{"num_hidden_layers": 8, "head_dim": 64, "vocab_size": 3808, "positions": "learned", "qk_norm": false, "attn_scale": 0.125, "init": "normal", "init_std_qkv": 0.0368, "init_std_down": 0.0046, "init_out_by_depth": true, "optimizer": "muon_variant", "lr_head": 0.005, "warmup_steps": 200, "decay_shape": "linear"}
Each number is 500 + 25 x the weight over its row's rms, rounded and kept within 0 to 999. Layers, rows and columns count from 0. Numbers have three digits each. The size before them is the row's rms in percent of the matrix's.

# layer 4 MLP down (transposed), 1280x320, rms 0.0661, rows 886-992, columns 192-255
105:499515494473461503509484530501506550498516458511518484566523479490551526453501517528545501522502491487494518489455490522493494486502506569519515508538481497495504510451560492508517474510526532
104:522477507481505476475539475496503482519444462474482489539506507542522490488517493504502521491511532520469514494500543499528483516452532477485510536495463504483509480486525464485454519514518469
109:490504463494508549552519460479548517466471483500510530496488503545525458480478520503485538482474475458494462491494457523504519497513532520494521514524509509501488524467544545466543516489452506
099:466517559494479465515437496519497512510461497496505464470505558504495507501506479497504492486499458502486578523493465506494493482505511443519491469544485513462494465477455486484479484524505535
099:533459504490521513481464479511515545496459520480500506476487471521507533479473483496473536472504506521539528484529486517550494465520517504519490483518463474534473525462519460539492461511510515
094:488508484493496497515509516494505521467475493472488515467457499511503490454545505568476515503494462476542524541504511536529490515503488550539483481499472514493473503450514494503467496506494486
105:511464489457502494486502494506525524524489466494501517497547549504543481512476551505506534459468484468538483466529473466519518518524477507525459512485489505524494470506490533526502533529467505
099:531475518556513446550501556483464515481492479510489484500489490482508531477516478528496509464475494491467508514508476521507486505493542524511465498505452546493467510535519501540529499490505516
093:511507518507491512485495483454492495530491532489499491493473549553515516479530523460488451532506491476439481492498437494546483511492513481526493558518508489469506486521547489520523461513507520
100:490525526505460504467474527512520531544510522489519545525456513474508511475475507507486490497489538527488502497472489504554479504543472512491483485525517480453540502489506493506526505481518519
094:480496520489542505492499502536511502493527493559520472475506490566506486512507483476510496494488534475497472503509419536508498467499509489473516478455509504507489485491509501494453486507458494
096:469497504495500503470487503498472492537524546491486511481485442479518484523490560492492501537493496508517533503458490511520486521523486459538477507468452508487493530506513468522516546467503479
101:493512514507498496524478506516570501467490529518459502487552510482488499505471473505500452499517480528489520474501556478517494501488510484516478479520512536453468514524506497487534518503501548
104:525503523555498508528521492516544468482488496499541489523522522466487523514577489542494502484468506505485553469462506493489535505474482512482483497511491489499486517506520491506478456510459507
101:479497505521532504499522502498514500511469493564470468520470473470467539523512512515494511555520507493523464514453515488512534485520551507518546488494546551467468474535550525514513469476520464
099:523497485484549492484479538494510544480527480515488464486466491487520465506489491481517548521499491480542489521462530491498558529491472490492474469510541555517498508500491458500527493525458508
104:519498499507484455492530515498481458484512531461465504499429527516497482498470522511489480498513541485479522542490479512512469484490543461514531526490530508491470495480513479515509513474506483
092:464517530513546455505514490487484482477479494540466488500521487489497488468512504469546499478468466451517502537502473508491500461490508495520504499480489547482521485470505487567508482469514504
098:517520447515486529471528474508481540516565507529484478516502517516532502537461498491543512539493494513473507481503518494442523527478463517494484542518444529470514488536500506493500550467469506
099:501511446497530489465527475497441516508507483494481565524514470495496510472512494517514484488460469493516511516507508497508505488519503539462503539494543506490516534523513543493500516558545508
096:523465545480491506499478499500492469429484547502465496478500535502543442509532455487501475494536499506495490527533486529517533501525488490508501506486472477544515501499512517464474478472483448
097:489521489518462444468491501493521496485473532461508508491500493493522514482520537512545519511499477541456503467451497505495528509496518483468513487498497493542535494494474525492524499499510531
094:476475493492515502529549483467525519474514495484531513527483423490530503453513507543520474523478475513496489525486478500527514493525498514489497468525470505539490510510497500478508489536490508
095:482498478475491492481530478521492467508477467513469516501443481523530477513534497536473504484502502521495507506513490519519474545462504502503490502458516495529504514482516532541526476498503486
098:506501470475501512506526484530541478497499495526526488491476519472495573508498491475431477500489527475478512521509479505476498498464475499427489563508525496507476492510507505482516464505478510
101:515483509480487514511512502518467505490482500488476497487513468486515492472462517492487500480494513493464513482491503498523514482525500470525497508479441516515468508500492524525504490498547474
103:496505460486493514528480464531449474494512469505515521482490450529464514478553472484503468544440447491546457520524497473423470483483498517489522508538490495466518504481490492581505490521515493
094:522502517468474537492530467491484474479572480452445516500489531500482541514562501483507491475499510475513512454475504519503490524500468503467508523495516487496527503484509467539521515523518478
105:512457487508521494496513479556488479513471491472543506493520512483464506490497467495516490510487477533497489505482469530526483453503516501465547484521464460478558495513480491489478534479452491
098:489530466483483500474484443484517453484523491501474509520530502483518505497490497459495508480503557490517461533480507540554462530472504499510538513524513488464549512487491503439469482478521480
099:524499542524493476531547501468507460471526481472487459501510496472497502508521507501503504502532509481468488493491463514471515503495498495462514488486487502529487501546500482509483496532508463
102:503489521498489516513501479492451505509484523558501463481494523520522480526490490502506506493478490469438463480516445519466487472522475500501509502496487552541538483474521491465495530537451525
094:533509532514468506476519524488481467500533525522515479482561464510499477525507522500474435459525514557475513518499515500481504533542508497453522500491517497459485503488517477514443498541523516
099:481512485476524481491534525493506468476498528473513541470532497535514496505525546516554467517502502490503477516507475514494454531544534526497474509512533463528530535505517501467479510499482494
103:477466496530471520505533481466483515491471501505488535497467537478500497477514506502525494504507519550492471518480551535490493490513517544500532492514493477531493460454515479482530495520525504
095:456523522489524495523469518463504472491484511518485480522505478494477435496465510476505582464471521473472521479486479476476554500516509496488460478520443525516460551502504526497484498471500496
097:453479511504480492530427479495473476534489477511506490505503512511521514497535491487527561489468493526502497489520530477488500548532533452463472542497489520533503535474483502464473534466535466
104:490467512522501513476473558483452524523504489513533472476511474475475543530510489492460488495472530499487529491498503487475534539487514516438519485504495500442525463489528509554503519477502488
092:498523497532509533486520502498504535489524532489486506512487508466497488509455474478500468516493473534502477505512512484548433528485494475527471474489474483470505528445531536505507491510524470
104:494522533494521488518462425476476530516465489516510469517491495519500485472478514534539479493531469498534508547532497510498505506483499510521500515497436545477484544480501469462523490492520483
102:502472519525496477496515511502521496500536490534509501525487475565555468520508453547491477506516527513480493498500470519482532465506508485498507515491478483477460511470501528409485477523528462
102:500519470495498474491509506471511538506506517501454478496511496482542459511476497460507505502502512528508550512495494454508481478496495555480479474544509471464466480522523507502484513527488532
098:503456494465546458504479505508480502545526484439497475515513498503529459522439507490474537489519505499482481449491535480498472509515515503456514509497522511474481511512471518492515471535478515
102:485491520484514537505497509478505484499486469567503500529514442489536477484521481459539514478508505511512541485458514468521459465474491467484467493480541461498508486507505478504507498496516524
101:498584456492489570502551513512500495502510514525478528514498464538521490472544546549486489505533520490504490507527502510517447477502525542488481495453519475504531477526508516531493510496520538
107:521528495536485468529530560512455574526518463486490520506485466511519474488514492552512445478534487509474479556530513517523471547501496476533508486506526490475486509482525504473513506516487512
100:517484505494483466493524463520503509485494449476524520511529463497465458509525490490431458500481486479546423542467516479485527498511511525472517465492468508463496531499521543510463490510504514
106:462467516462468511471469542503523490505523470519522502467497511518485495474479517519532516505535490469532491483567495490490473490525485497502518486513527497474478498484466481542525458512483543
090:501526541507475493505483521494541517517515471476524452507502505524466483533505518507531480507480476537536507506540482507505505499465504494495548501498482545522451474478501470462546480471459489
094:474513479532477521484487471532522513447486518524481500548503530529528495482481483517482512456497532527521462460494461471522545512488497516523489555483529522533548501480565489493478482541488500
109:522523471512523465481540464503474533506442506490511465547525522515513528517521495533496532524482542501517543483517478471485453540535542470513467544515491484506513474524462506511507460475533497
099:560501487479485466497483473470506484514483506513500498480507527527498561482456535523515504527497501524481525500484510515498514528478512491572503500504472488482471509477460480466516505468507504
100:496555489501497478529513462531499508481531507531504477481495467497447490498480527515502500518487459501512497444530525520509451482513446515495495506458523485493506455481487478483463517483505506
101:506530454544520486527517488466536484514470510460525503499490512484534520484450476492506518495474486497533498527477478538514488519517518502507512546498491535475525509453488539532520511509513444
095:540493482540501476463510468502499475473508510479462501529532506525506488493512488501465496461483477519491516491496491512508541489508495526493479492500477541492510536508548541543473498497414501
097:491487502500527442495527510529485505490435454484544471513502464493528508500480467546457520523495506529450492498515484509440499505479513458554521489553502482577505517510488523489551436511497510
101:478523531494456486508476480529509504492541501529505560496480509505484492446518532523494510478538487487487523527482483500501508554470533511485515502480515494526511506458499517517444480526486480
105:485516483504455526510494501490467474500503526519503538532536514530545499487517525558523520524512505500483498510491486514431488531471496467506506516499484475519505509538480520500549522517483531
102:473520487503484534540541539522505505470550519508510482477479474483503545518507509477478462519517540441477479479532517503459489498505541451537510515511483478458490494475444472454468482477510478
096:510508524492498506503475537437495462522515531466527526436517454510518502500530497530466518494488514472482541452484516505499540532487524470539515489456472482497508502492498499526463530468516490
101:549507488541530472530474550494497509500509498503539496488488478497534495528491518484507523530534511519489491502539459479483536554516514487507510489494462458453518484524484507513489505498482483
107:526484512472463549497499486509474480462446509495530512534530502458494482475509518430514498474495554445498507521481484527493483517535458481517525520506472496532455496493477456487511534500476530
106:502542501469468525494454493491521516511481508481506506507514530488509534485491507532509516506470489508468566479458437506515493474548535464524479495464491446499503470527537488470490465494517494
101:539521511481498471524487539515467539452531528489456454491449483530470476469465463492508476501493476478443504511497495542503546523502554524492490506502519456461521531483463553497550502510515504
106:510497510503503510518523523466547521550516477487503462487463481542476503540483487522513525520504477503493530472454501483521512505540503497476489475491518497510530505496517488520463448530516424
098:539577490501536535514506490486505442481513498519493463492473482495504476482505503457475443528489510505525476516471548476467513514491481508495483530462503490503490476476517503499493464490505474
103:464513484475503470516498488505467516525516503475512530510475502514516512487502473527510467513494487509517465448506467542542483500499440523510529468505532481494466517512521499487473465491561478
111:482475477510484546458531484542509491509487534490479532478458503487451542451494507512514541492493496480501472497491511440479491464501509529466489508515513515477497495503511500467492503490540505
115:487489494488503507510491481469494512497453511509527489527478484479528466487493513491465501516453535472530477489501496490479498478479515549477541549523477484456496523520540482508501514472473466
101:464515519446532493489483562475508473483513506475499472516499502455527483507468525514507486504518484471529522518533498469485523507486530507526487497463461530529534463452499478495521487515470545
096:505500540485508497466551473531518525522537524505478426496505506466466495485489509518511483533524466474500525518545463511510449540511471461464490428536457506496498512542515529544437505533457479
099:503484501445561508503507547491486513479508498550496482547469473516503480486484479548497517489498510477539458550477504492486523466457476536467489498547509482529482475497489445468506494492510532
094:483504493513520491481505496467531480523502502472503524491536519471505478530504505519489466465471522499488508474515500510488537475501554521441494499497482470536498521525492479441477538543497519
099:496532535513477501550475543525501457550488451501564478514487497489489510498480502518554531472528525474447500455506492494477531508473525522496545463475531477500559562469480470508493491522552466
113:520512521483513514527457449529471510465488489485515495511507447511440477466473513531480484489474515513511485481521499523571504452525494467538511499522518475560481504531508496473507462475544496
101:543514528489519482497458498494522501576489470483492511538502520522497528499521485497552511543524521477567514514518511520453474528448511501495492550529559484489504534530490483494529518476500497
105:496546481526534461505515482482486553531501506501470480562483478497486532521520492486452495528518515484496496490493499469462508501467517534522506485544444539512460507508514502477525486548459530
101:514481509515488557485530488497520483553448526522512474497481475509521505542490462473489520514510505521494509529533501450506505563482497495515493527459475495532476476515515483460466507503523551
102:496521533499471501516518458496479529534460497523509484476518476466496486532494495504516499542509458430482515458503461500477533475502506458460519531481494491474492517502533519509534522509485483
102:495510505502519502477485491490531536489477483501476484549514528516529494549533526483562509481483541537516527527473499498491481517456501488501498495496483493527475518477510501497502464528486528
100:530533492565531486461440470464481482505513515562525477480498493471466512515504513510475473514470486494533513516541503535490477492535506501527508474447532506476551503513518492511501519497510507
098:538507448487512513498512512546526481549480510527517520528449536466499528476489519490515518482531534479461465520473514488502496513495498502469483500453518526496512509502498529516507473471465489
098:489459505455484550504518520510495499501475525526483475511511535512511507526528512551528489486504504536431558492504496489480487517489543497510499523495490481522518469510572526478479511507469497
092:476508509499473493510450485483469502501498508475451522487463500512524484482507483497502520460513493518497534499501502534495497527530483505457484507478477477482447515523527490487523491491505491
103:469442510479481497448491512482492485487461513512506504505499487492490493508527523494536506482499464478483479466476521492513540494513491483510531509509504494506462551471511527482504461552523524
091:520511505455507500443513486519519495555479477490467494472488541541515527533470469514492520466542478511558518497532469511506528522521501425511525542521462499432502492489496491479450461479486467
107:475478487519492521523509522513530448442502536498520491455481526491503508535510440538498522503538484482486530522517507514498515509465460465500460482491492494535539524537466534465479517488476466
106:483486498455476543515527472475473466499502568520503490516496510504464479477492515465491518427471489547493567499467481520511477485549505502508480479474508502524483468546538514498483484495435509
105:483529452529569516525514491511511458503518511495494522488499502531453500499496486481498471551492470494506468527470491535471474461497503462468513484502510460503522537453461480497506502489501469
101:521482540520526505495514464489487517518512466516446481505472545446520557526503474536541496497480500552531469502519508516519460524504475503483481522542503495503490555527537487476491470477514514
109:501478527494564519472507515416500494525460510507484524501482487510469539513464467483486469487481500523485443457474481474511535494489462543530498532530466500501499514571547473539495498488513460
097:493500533493491466522492443494507500439516497450520510485437515504498505467484481492500490506473497463503461478507524464497480483460466495520503528488506528554530510510479499499514504511503527
097:487511507480486522460510499517501475506484536469510535492471464502503514533520519478522489524488482521523471501495471475479500460510532466535465544519518473487562470534515495531539510512511557
096:497493468497510549526494513512473493499510498499517494492510554527497502484448484497508505516481472480521480528502482556494490482493544500521494499567517536508516512504488495515503530552518512
104:489476487513484535555506514519534507470533529526506512526512471516508471515521504533449482492479548514484503532523502487521480489481497499508491486506536481504500500477491543501564469503458509
103:491492516494488494501496483523522476521497521490524507496538511470510453506483531480467496518498479474473464498476497496503485464493521512525520544486498495441502522510523505465488513520484529
105:515518510533529505444539492501503479517481518465497484454497515465482523500559466474502511508520535520480482503511531482505509475500490471506491517564481517485514543578468500497458476525539464
104:488486470474543501440531493475451509458505455483514483514518482474527512533510494515486530490474497488463519483532525512497490434518519485443458491448467499524488496489547499524509499492461453
092:503544471494533516512535517512493460499490478513499538501526566510456502516495464520498523528450470497527510530469455487494515485492519455503465520486495472502453447483489517538482494475467492
107:508507487486479476513504508480491477519514497494511496518525439522492516467493494462473484516489515480570481491506480534499488497498508485506525502533533498574506528536500481475527508495543453
095:534528546513524483501471497508488509473535531520423493490487487496505507535513484507520490466464493511494536488517509477474504514500513504470498501494559471529559496507508484517507481478531518
101:493510504510511507496493503485538546530539480476518554511482478513499474485466505509485498497472459574488483472514512527487540494502509529507535452491541513488516486483507515479525465504525521
102:491498496490460495498482551473502476505556475505500490493536455511493444531490447510505471511544514521475474496527486486510531457490526530530522496509502549548492490531508489482499503457484476
098:500513530495501468503477483523472532460499452476485551484523490508477514526499496451502482474523506511491475472533479481490496526534481485522526532495499492511551487531486538524510504489503511
103:516540534537548490475505490473531512488537531549491518505459518500449489477446515484519479482525532487469517519484475496481516504523487494495488455499475440490495478530479549523497513490484544
104:469495493492483470540507498484511504498487499473462499493515519470510535498466508477493543520539506501501509494508463525478522476517515437472529479492473483487500445473463514513507442487527507
102:519503504545527547485470469509534498492487491481512503456506522526502494504498515509516492552552513508466468477552522490441487490494480497478506547529476485459489527498498514521515543536497508
# layer 4 MLP up, 1280x320, rms 0.134, rows 887-993, columns 192-255
104:467463506473514509492473494513531513489518484488515478521491512502537506513518452483494503501460518492489514485514506525515509455521528510523509508509464505533522489462520519546487509463491522
104:533498483496489474475442486529492469524450456481467502534537450476515531503463481541481479524523535486486529507482480498499511507507494521497526500466543503510510482498553515494492527470514554
092:462514480535508530477505520561470485517459485501465526512508473484489498506519478495453514499480519469529503483501545495533505538525489460551498533507473502524507473467502497547524531485552488
100:489515504473515529468489500458520503542477448497517485487519476474509535525535479486496440522464520495458517519478502526487522538475490534460467477492523486508507474524472555487476522535493467
101:525518542509515496524490522492491497512519512468460500527472512491530526498517481526503485496496444486490495444445532448511543516531493506517535514509478544485482512497482561496537502489493476
106:489502521482541497549493499467530482517493495525480508449486522512528519472519503504486513517462513501533508468523473509520466486505539479477490506510537567484508505517517469475523508462497488
101:559499523527537524495480509463472514495492521487556539540481462520489451476505537508493487519443496480477476560520513456490520540455560494511486486530530506498495489489502487517515523514497526
099:459548505494496502484456476472510481484502465473507514514526500525520501516435479546488429538526482465490527504482528532485506493495482499518501485471482513517495538514519490510531491538458487
107:536544499481500486517542458528463494498468513492498496501519494472543502511530501526545475481503440508477502528477481510537450498516491522503507528520513524485527470491541498495459565497464471
100:509514436514482493462508504516490469505503512517494487497495503510529500496476526541493504502497515544525518486480501496515500516495545511534486474513507463502511539534444498498538518474480503
100:494487422504511516537493493482504499505535480527502514505533478479516531520528517474496509498504523487531531500457497495513472501499489535506511479529496517429488506523505490481488483503466524
099:554525554466553525500512489470494518523491423459524486509518506547474498499477486486501500495494505497512504523489505499472487502527466513472505482502545510497496475486493504489518516528511535
105:426482507454458495504485491526492530454499510528510502470462500514486470490490529516490488504441551515533517517468548497522522503505480518499524471489486482484511527483520473481492492514480583
105:501479489504490487540531502486481464473480541511536546486523524513498495492485498535504478504520547515492498528532521463518486491504448493452500540495524494511502513533501482497472504499489530
103:452510534453465471497504489503501477538469515481507506553524488495467498507491482548459503502517545499500518519466501475507526459490489492518502547512459488481553463504521528495513470474521500
098:533515529489524500471467487477500527478484486484455509518536490493510465494537506514503459476487471525536482489497515498525468502527516549539495448486510476514488538471510513497474480512491469
092:482478469434507516514513536520510529488511495461502487538518523520522515558479524505467475510533502519522502498486462489524459477494496496529537486497509522492525519484509506442490524441456512
098:489502544460519502520505513523507530500459495472480556489507482560500479500479516489484512561504465530456486461474510499483497475464498480475538498469489514530499507515503528507481475473450485
103:477479510486515502475488495469481493502521483496491525493512487509437536477498475487500505512539491541535535523514496452490505547532513473508433503479455450490539535510477482515500503480476516
101:455465505545513505496512481494532491509490498508509501508511512474437496501507489476505496494488515468475479525459531509484455504496539487505482551491491516523568472544548475536503481524513523
105:489512506430523503507500450512471489502489467503520501488512507498490525490516483450503519499466517489529500485477497511475507517513497507545504511497488479476500481488514473501481507511486502
095:504522498521494511499490491520473519477467506477510480470512544523507567522491481462510524542554517483527510472533523515476488522493485512504526527466492494475530508482470483513458488521491494
097:482531492516485499480529501515463488468475501502489531491515527490477536511515512528533488494465516529469473460502483501513483527495472530535528513493483558507476495541522488490535522490519490
093:518511536497500487523492528525490470527506508487487493490490478509507479516483483481529541503535551499478527518514515520491506478475500543549504472491507496483508511481528420477472524538526494
102:551533526526513510457512509476502564439496516533483492482482488476478500535432475523497567502494524502542480493483475521485491513470482511456502478508547495528529495523475493515474508483480487
095:444478555496517490443481545439470495475496500454475536502481516492476497488432515468525492496535499504508527559481540527509508506498469456515492529424503498529528549480513519455526525553505485
092:489497490494452492491472507513487466499493458575516504489496450509525522509492531480535503518515468519491530523483512461515528544519512485510517488472523539547472515518462475499521490451502502
101:520484498523547463500497478482495507472506505497538542473488503487494507458511518524504486495480545502528468471502522509499513513506485509530506509509493479487479473505455495483518466484499542
096:478543486494525480562511492540542510496478550498501480536475461478476515508539524524481470460490456501511525485481504522508487504507523478494501452505514452486514510493504474490532470490524471
098:495492487492516532521525530521472535479502555472506528512512513508478471532478505474500470483477505525490501512481517464543472485460474509520457522507481518473520532494480494511486458473474502
101:509491513526498480482485487524535498528510535455528494502497508494514512524516491513537527496476552501527485515442496482500524534478474471495456544519427481494495455486463489514502461489473481
096:515517489482575441494485454515507526476521450477563522465476497503464450471488474510458476483528506469520498515481525490537487525526516505488478472504481501485497540518502491519502519488523521
096:476510522487499517513476485495466519483527469502492482491547480484506527487485503493483504490520512506514502505529508521512502504468469497501520550520511489500486495531506508540490522511524529
100:489493520479508484505460539490487478485485509484464503465542509530490464527494489476478508514451496511475547526522478503523503449485481511477526479501498494481540504483480464493488447512526525
094:474443550464542497527556547473498484533487451530511494505518542472508495507493524477503514507480465516499528511500481499461507526483469459481507506457535512492484544545493504508477463484502552
100:473504566502530491483545511500477497516508529518493446485521501500494511481473537481460428481498485495500560500506494476496506521494495476516511540543514486538480510523508497493488540523475472
103:563487507503531512491505427477512473476505497496492486488540538473552494544497475497482498468499519523537526529501478494468520504522473484514485485484491506525499519527517506500479453539513488
096:460477536472483491485493518493496463492474525465530472468523492490534491533489511472473496523536536460464520444496483509509524497482538517500511522453490488495499500487444465477504524503443494
106:524531552521485527507531489509489499464498523491531431499515478487494496490512486520503515465512458488507513561532501541511464496506529482476510504510496564524521499493475487483470482519511539
102:456483546493489476544496467504506542492464501499506493540479505458512496504485477499478486446510495483502486495524541480501524559541521463484472455544520516521501499478498526481495464514463497
102:507459512507508510506449449491520492493473448506463491519514494541520507498517474447513445498513513554525484525498486476499496478494506493503514495507480546506544537488509533493488558520503503
092:486498495471484477516484494495465484439462482505490488468535490548536546485509504485521492532516497550487542504481550528500527499505463472540511520442516499494479488503496500515486465480505491
103:454458530482448506488521511475531491525515568517478515498515537503504477528464516495502519468506477504513493533489506529491509525463556478499497516524471513509467499519502515448487468508484480
102:537503458496489506488522518513531520481506471493541513505496523518514487472491509477488546484464494481490511532496515485467468534508502538528471523465482462505538477502499455517509529513535492
102:514513486499478530506521503494516499519530502492548444528483519458528553518507510531508510497502532516489498464493498527559496479515472519472510476512500536530540506455493487496503511446506452
104:505535463470538492479483523485525514487480515458486512514541531469530534507474509496491515482473513504442543478501469513492507489512495497504503486512512459468503461482447488484524526507539512
100:491475509527451500527506518499557523518450510469491515528498468460487472524511472513500495517486483496524490508512487459497527505518494530521506501516479507501534535511511502486528501504488486
095:502478507466517481443506477513540485498456504516472523490534507491537582529496494471492547452475521503459475471402569469490489525495487454484470501483512506488540519482484521504457465523524507
088:486506498509470473522498552531520487532520507454512521507474505486494478493501511488516521498564462493482567505485475478491501479506494506524495476537488500455462493513501458475480530499494494
109:449534469497467478493474508490504469464511480505531513540517507510449523522463493503466479483477503513472526512494491472489441497483535511488482465460481510539503505501499450529475501556487512
102:502489460487474522515489534492497514535469514473516502539457484489482480483524518518504470480498489449557530522469500472475510493502483514507523511488526510503470515457492475511522516514538446
101:502471473554530538483495514509471483511482486478509461503504455505499541532502522481498488492486529510501513521517512484513557469472526544507485510478490505481495554485494530483519546509532466
096:482467533518500499527516489426527504485504503558490511468480531489517513513480501503497521438508502462472520493518514495542532476542476458513464487522516523505493537532500489471485530537493489
096:487502511478473516527500497505508511495514501459476480487487511457485514504494545544520513505506513541540502560494474475515497504468425491507525488467532526497504485478493463523531502483521511
100:451534472546504487524456527483477524542515532483456447509523526480496498493529529532504507514515529478492529454493488491537501523511528532496501489501486476495468515514522493516523559513473466
095:522510474482463521504532453477474488465469506511554506502546506476556491466506446466527536534470517530502533519512536476543473496474457505499517504481505454475450487537479524464493478493517500
105:519502487492538491500497475552490531529498517508488484463503485490467534490468465517489495510502519514494496545479510532533493518518495516527477452528472486466549484485510525494520494498527502
095:514513543491508513502476476514492506450469480495524448470506479522458434492501544530504495469485481481511479443455509494488522549502508461512463539495468456499523503450523497497453461495521487
096:491514520512504480503503541477511522532523532450546522525441481485535507505486538506522504528504529507520461487506512487509523488499473547521488538517480465524522493536501500514515546456467494
097:509470499489548516548512513474508533539521491507506506533481488490480479455491487491469531504497538502548506522485499515477485500516497470502479485489489481536495505464495523453532521529493495
101:522528478451551461503462526470471475490509485458494495537500469533492526489539469482526517506475537503520463447501505485493535469534497519529535519480481509479493555531524487481526474482529501
109:447481525502484494497507529489515549514490553482503504485493479475493459475481502540479507503521492508502516548519499474475434546489501423471539527495469495485521545486501474492478508465536489
103:457499505509495507497540474486506507494506512532506513496510491511504473548486510508460525492490520504499509485486508508486504456482520489479500497513494528498516511496557496531479571497459499
105:467495484468484516490482463545507518566526511475478508527480536507454478531474450497500506464470463492526522507489483462530511502524503545502498529509506523495514460525512502511495542466500510
100:484514502528467532477492519466487529472515501535450487471515532488507480525479535562490550519470487513503489503486528511484486519519479501487506504517545546533498462535551467469461557511474505
102:521529506522496490487497490500499476495504495496484470503511445495505495467510519512503493534479484446495523524529519502531493469524528517471480541474502502497534511508524518507460537520461492
105:480500473489474523524484541505481492504518439489482468539486567475515471428499484436458523509507512521538515476483517498511496524482520473517495541511463482501515445536534524494479496521525493
110:462493544542483511486494483486485498453494513460504498536484504498490457490492523462513462520503476498533587468508493523530486551490525502500514488491483475478513503489456515460490467491461482
101:534493509496497514516479474474510488471451501526470542477508509490542467454526524488488512564501528479479486511512511478518509537477501469523501526524504494503479505491527489519507517499480518
097:507514490523545490513499510483554537514473518460458511526472523482478508506532465520486515472521503525502519502486500493528543511483483513517512532492505522465505510515542549479491485481489545
096:476470487480494524515486480517506570482537522496509506540506497471505497491524515474482482555499495458465468475533541486467500481526480444524473531520536527507539542502507488512523515509511479
098:529478472459524506478523514478496485502455475521474471487481485551510507479505491507458502486473478491510544502462493502505494524515478529518506478506514522514539457517482504472440508484513490
107:544496517502501490476492483510515567480555467455495498516477480560418489479459479513475470516509550520520488463490493514499469464491490529514470473476522504525503528513541503466480549502500473
111:490565535489494469474504487498484543488465528490494479513482476527538485495517501520460529488510518532505505510445496560522513521500482457541523490525481495457506496479508524485476499499484492
105:425528493508501513512540530529484476510564515512505474540523512508515503479480502550516504474520540505506523488537493516464514500539509509520485531461517473519497565515508510497504486509507529
101:538471498461488467488467474467507453540486478499476476485496474479483471535507503504481457511560546479516525500473514507504518491505493499458474468493443495453515479528513470473485541499474485
102:504524451501486483517447532502481509529481515490502504539468501503471512482486483500470462544500474472515488484479507501460507496518517499466506481519459536465486534463531470535565523562494484
104:487475445529527547446466525488528486512500485483526483556527464484551530508507493517512533521537487536535558500534500530521523507496512515499512499484500476540494468510494444496468511523474525
111:530537517491502505487511490475483510512493535508512500470473490477472506477475523532474476516505486522535474495464537516488492499546510438480489484482529460519542485479508535505483494520480490
092:483473475499500504497462512492509485491524515523449489466521543509469508532504462540493509536498489489524493464488477523511534492457511463521567510529446510519512503503503506512510488490495502
099:476527486479524485448520528522508538517502503515483461509504474509488470463490537501519505508518487511496517512509490485478464487488511551503498505492481504518506509465510498471533487522477515
098:530520485506489495499501486507443490508507471493538504488476513526488513528559498498475529542521479475508490508535526489503509517504517538510495487514479488447465524495501462508524484462506467
090:485459471499521509484556524543574471501497524481464508478526523466480519502511508451514480470499511494493480467500490509480487509508487498503503473533500507493522562509410499504495479496499512
100:483502508481497493511492482483541499489477492565485497517495494500520473508512511523497518484521491497532567474438524508498519518501494538504475500468468537514480549550492472490511458487463503
096:490481503500542498493503504513508552456517505479475508501517511462495552508517582512535466476493488530454491479476517478471491471501476551507487561477521527517547508461438496472488491470462494
109:470503514497498498462537484470473496479506519497504451489492516485521476496463512498492452537515517516459467484451507500519491501492473540496537528487534480473466496493487482512468500516494504
104:534522549494523515540498492463529479511536504475497519511525508500452473492543542479493494526489503522484479495508488527499499474478525525499518533518522481492523497466549505462516477477509501
097:530525488493468509504500502467492482510475527486503544499519535526541523493529467527501470464481546514500545495471528502483538507540463477476463486499508506545496492508529537493523478508500513
103:479527477503515522526515516536517501493500529479503506500577496513500502485511479478474494516522519473515511501468486502476502466450496472490508503515501512459526538471481498507501515487469443
113:496496480470528563526500461460484527539514541456447542497485478503507475507546516517483508476505512468483477521487524506560499536484488502469503522516447474522495471496512503502509470520510470
094:519489546493519484470537503485500524502499495476479477498492523509523474535503508490486482484487487490502487541503521457480536505542529488491509453519552523486521549485479495437459497525454513
096:480543516489508500496523471508520492485500480500507485523519453493498492509489497508496508522493511460491512487472521510461532521516474509496525473536555503483462542505511522500450456498481483
099:518480505545510497526525518460528511492507497529458488507502502498478516481499507487473530462474504483456464466512481446491521481520481464511482516516460501534467494514509483494522507494484504
103:482478481494483519477497451443510516535476538520477464514499508457485499498514507468487489493519506516525545522505526479512468457538525517503473457521514492477494511511488498461476502498487531
104:524542489474525488512480452511506481502440474521537532505492514479525509499498520493518501518532529468460515488498508473515541502516489545510559525498530502494505499474493474484451513479519530
111:460496494483460513522484525529487536506476488467482505440492503469500479468499501495450470519519481497499470530495507495521470463483479528497517521491508555480508495503521476503494518487504460
101:493477476496536464520478502483487515534474472474494481527492500484540496488470493506515499500526486498499496468506491543471481521548504488468540474496538510507479475521541485456519506475496471
093:508476519526476456458456462521469487519495495479499522471537444455533525469499491518466507486567489507468499522468510507502486522494532524529550506490500518487535517531541494457523533518495475
105:500474501496502591530524527483523476487509459539515502486467503521478515492513481518492471526475522543482503488491473525501512486481519477502501504460525518503505510520483494509488517516476503
094:534517476463503529496444493508529512502513492534504519508480542482525509506503527511510520489484496491469489483479516486489480508515527457538488492500502506511479520493455529437506541511503520
098:532531492480494483504484505441478466495498482540422523491521511522528491517453498483488475457487478494481527488469484521499520516519471502464511479524523525509524517496473513491479487504487498
104:474515493536469491486543523526434509523517493544566520510491531468422521487509460489470489448477481489486489472506523522540496501471505479493550496520548484523486524531532495522522498496523521
098:488483501491482471537535530491518521518493496486525501551492540511519478475479521484497497463472530513530519489495506467533497489493505530520513469459491529534470511508504509436506501521553490
105:517503539474490471532495461521487457486535500529473480516564493495489490489475496479514500503525483510493528544478531486533505547474499515506514556487483497492524470517506480539460517477476504
099:483508469495472504508447478469511496503478504524430482576514472497500527455519486473511483495470461468509526505483522532459474521491507497500480563514514515515526500472526519451504487539539507
103:507541537465476481520512504480490497532480501510526499501460488483542454517455504483497500469462504500484519499542562484491496523463500464506468477543494522471505490492519517467491493516485538
096:546540508442496519498478490530466518512506504526484498482487526511503532560498494533523472485495517529503493490479465495508517454477463482472452501472476465519497517501444510514528483517511479